Weights of a small GPT-style language model, trained from scratch on English Wikipedia.
Size: width 128, 6.3M parameters.
Training: a variant of SOAP for these matrices, 230M tokens, 3512 steps.
Each number is 128 + 24 x the weight over the matrix's rms, rounded and kept within 0 to 255. Layers, rows and columns count from 0. Numbers have three digits each.

# down: layer 5 MLP down (transposed), 320x128, rms 0.0707, rows 307-319, columns 64-127
# gate: layer 5 MLP gate, 320x128, rms 0.072, rows 308-319, columns 64-127
# up: layer 5 MLP up, 320x128, rms 0.0692, rows 308-319, columns 64-127
down307:140117124146127170150113168093162127120147124108131103135171131116159114149081087115130163177073120089094102096114156165100119139142093135153117125113115129079090146153113130143132174168178112
gate308:135127158153149140144133103139081113110143117128102099122121116170138151181142125117137171124163132134160111139141147148123120139112155118126138131111111110127126108112143101129104138138146170
up308:143081121135104144126120094158149143126141126125098121108129114157121125099104152139134125155092097157127149134111107127155132113141071086099151139144144115106103177103147113102107100115105118
down308:099104101144147147142144103126082137139148136128092127128127141170122145111112129120124126196151119113117128148134131114128128098144095144116115126136107132151094093123104107102132084136120128
gate309:092126129114131147122137149107083126131140116165100126086111136131144129109118140131094150128118168136144122128135107126129116116165096121081152113160142128131138143141147104136104100142181140
up309:140133144168142142121093150119115115168158154106107119127139080152114133096113163100118126108150176141147119140100180140114127142166122113146111119148135162147122158116129067148148116116147136
down309:186163081128123115153145120133112111101136128131141113145104117109118161140115136095141136130134124170113088134147125123116106095173111156165100132123135129127157124082153111130136179109111181
gate310:128124083126152140176138154147127082144142123148114116137136133107146113154169134122161133105119125132140108145065095122104097152148139118129121113098108149122110155195093129132102146161102098
up310:130172151119127118118146121171155145131123141130105136115156155144132115165136159137154115128160086175108081103122153077144095091128105136103129134101169167075072143109107109187136149131113170
down310:115121092123128126158112097091135124114085133147139116145115100142132157133119107152159139167171164137140154101105132135124081115147149118188100095121110132149164142109132147113152123115092130
gate311:119120123155115146135119133113140133117167113136141124117119127140116099161127153111159088139079098147100140110119090121094150115098168139176145151104126099137102134131123113147110130135144119
up311:142129130150128134095149153112156119127121138149133112163157115158144148101105104130146109147090104153150145152182138106122121137126156153111154130169165145129116100130138140172105144127137112
down311:126130168109113134156173127110140147128120098148107143105110139128112158120112099110126145120091156131148114129127098104138137138113189129125178098101145158097167124103164155131151141145117121
gate312:134134092091118151106101131140123168162098097113139148138130164159158189151127161152132142166124129126153141105122165089086127157118102135142125117182130125172163153105150121164095157154140118
up312:129167113107127157113097140132159093138172166199132142122120114128111148111069113114130160159159126152125170124119138145128172136134128120139114069163126126109140180103095157165111152142109104
down312:145146119119117084135149138149111093123153138121144162155172110117152136137059149085133120158148107109123132121171150180127121196088107105125139143101133136123187123125085125132119133143130129
gate313:120082150095127162157143114166095118174101141117134144132102150161118109110118109136166115160126164129102164150144156107158097162129104140139101131117151119142111091076160120077100119157125105
up313:073158125137152105132069170131120103136128111163127100144128107112103110144132139122138120130077140130131113122145119108107121106114144131122111161136134081157141164152128076149138127131145129
down313:123128147148133158131121104188114114148119131138141179134156115159139132115095127131124105180103129148152154149121112113124114122122108112119106139078154164119094123125104111106149093157104109
gate314:164175101176100093097067091134140138151122115151132109137093131142149159130111148171151156133081145120118111113174134128072089159154118129142108151100109122110137148086108098141154153084099122
up314:155125169126076138114138116157105129143179119121093095124113191072106144102165145088128153117130080128134090114122144113101179087133081155095111129155177118125127145167146136166143154145107125
down314:118120121099167136146121117110144126120138096155136099166130100108104102124097148193102137131124099156159156124150114138131114087158144176095102149144178115095141161156136132105136130155133176
gate315:115093167096121133125136133124119152148073106145117150157129115135094110071170159121105125148116113121083115152116086099103121135126164128146188076137116117157122107110101091126118088095140087
up315:147161132157138134153107142103132094127133137115094139117185111164149079139105130120140137130142073177114160092152155184108117137117123089128181127115079129103152138133181077141148169111091137
down315:134094171112113097131163105100109157116104130093138088146127126156110111145167084121133112116149152126099128129132111127168109096126154129122105118212139120110123155156139141119104160096137133
gate316:078189140140078128122132118172093090116173124116113132091171118120097118105115122136106153127083124115111120138129119112117150123113133170132103142129127166175157127125122116117153101153150103
up316:080108117124169147112117139138164157080146099148127177101117117110118159137104085136116116187131112098076147168152127144155130131131114156145139099121156092068126129106130124118099146128135134
down316:141146107131165153153112123118155081143093129142159136089114122140122118147157129132120123144132108122102114111160134118112101122177143114106183094139151170147084107137099127151106154141107094
gate317:112146146158146121109168128122177111148122100139127162111132133174134132143171102083137148137203091124129127119145125159141108143134100119115102145113107113105117144099166138120122139123137130
up317:096165152141113130111183160113104134169189143103132151111149141131136134124124112133130169113141114155154149092053109139073169099122149131175088105128139124110140112140146138092171046114161157
down317:150104139124117147124098112116152138129128098165124105127117120179140120099117193166161143178174149147107102116145159093111132157147136138114137145096139147114153131146128100142100139181138122
gate318:112094091176126156105122131134145170098141111115098128106140142146130124148122122105126117114129088148127159108117105133120103169185129100135149180123102129106128185106126153155116166096104146
up318:132169107170121119126115129132156143123112101111058116139137146111168144130095135117122171124145186143132148115148089144138157165116146116090102166135111114175104135143151130154129112125181124
down318:110100126142122100152122160097170069106184137148125118159145179094128119116094165124120126122173127139095136120140094161169133123126131177109084134114137189105178142103102139118121127114087132
gate319:133154144105085089165148104134118089127103087105105133125132155104139124119179112152157124097123095134172103151080111135102107153186122133147163156145123123165133145125137120135126087118106121
up319:109088095138161086163139187127126135071142088146135133122093116146139145135170126140155152139126096105115112139098107130141137129128137146139138133137106140116150150124121131169138121147133131
down319:120121127147150103135154146131118122120146163096115123096139103137136141113128108109125084163155131156159107109119068129143155173149152116152139137116113133065112138105154168113118139106124133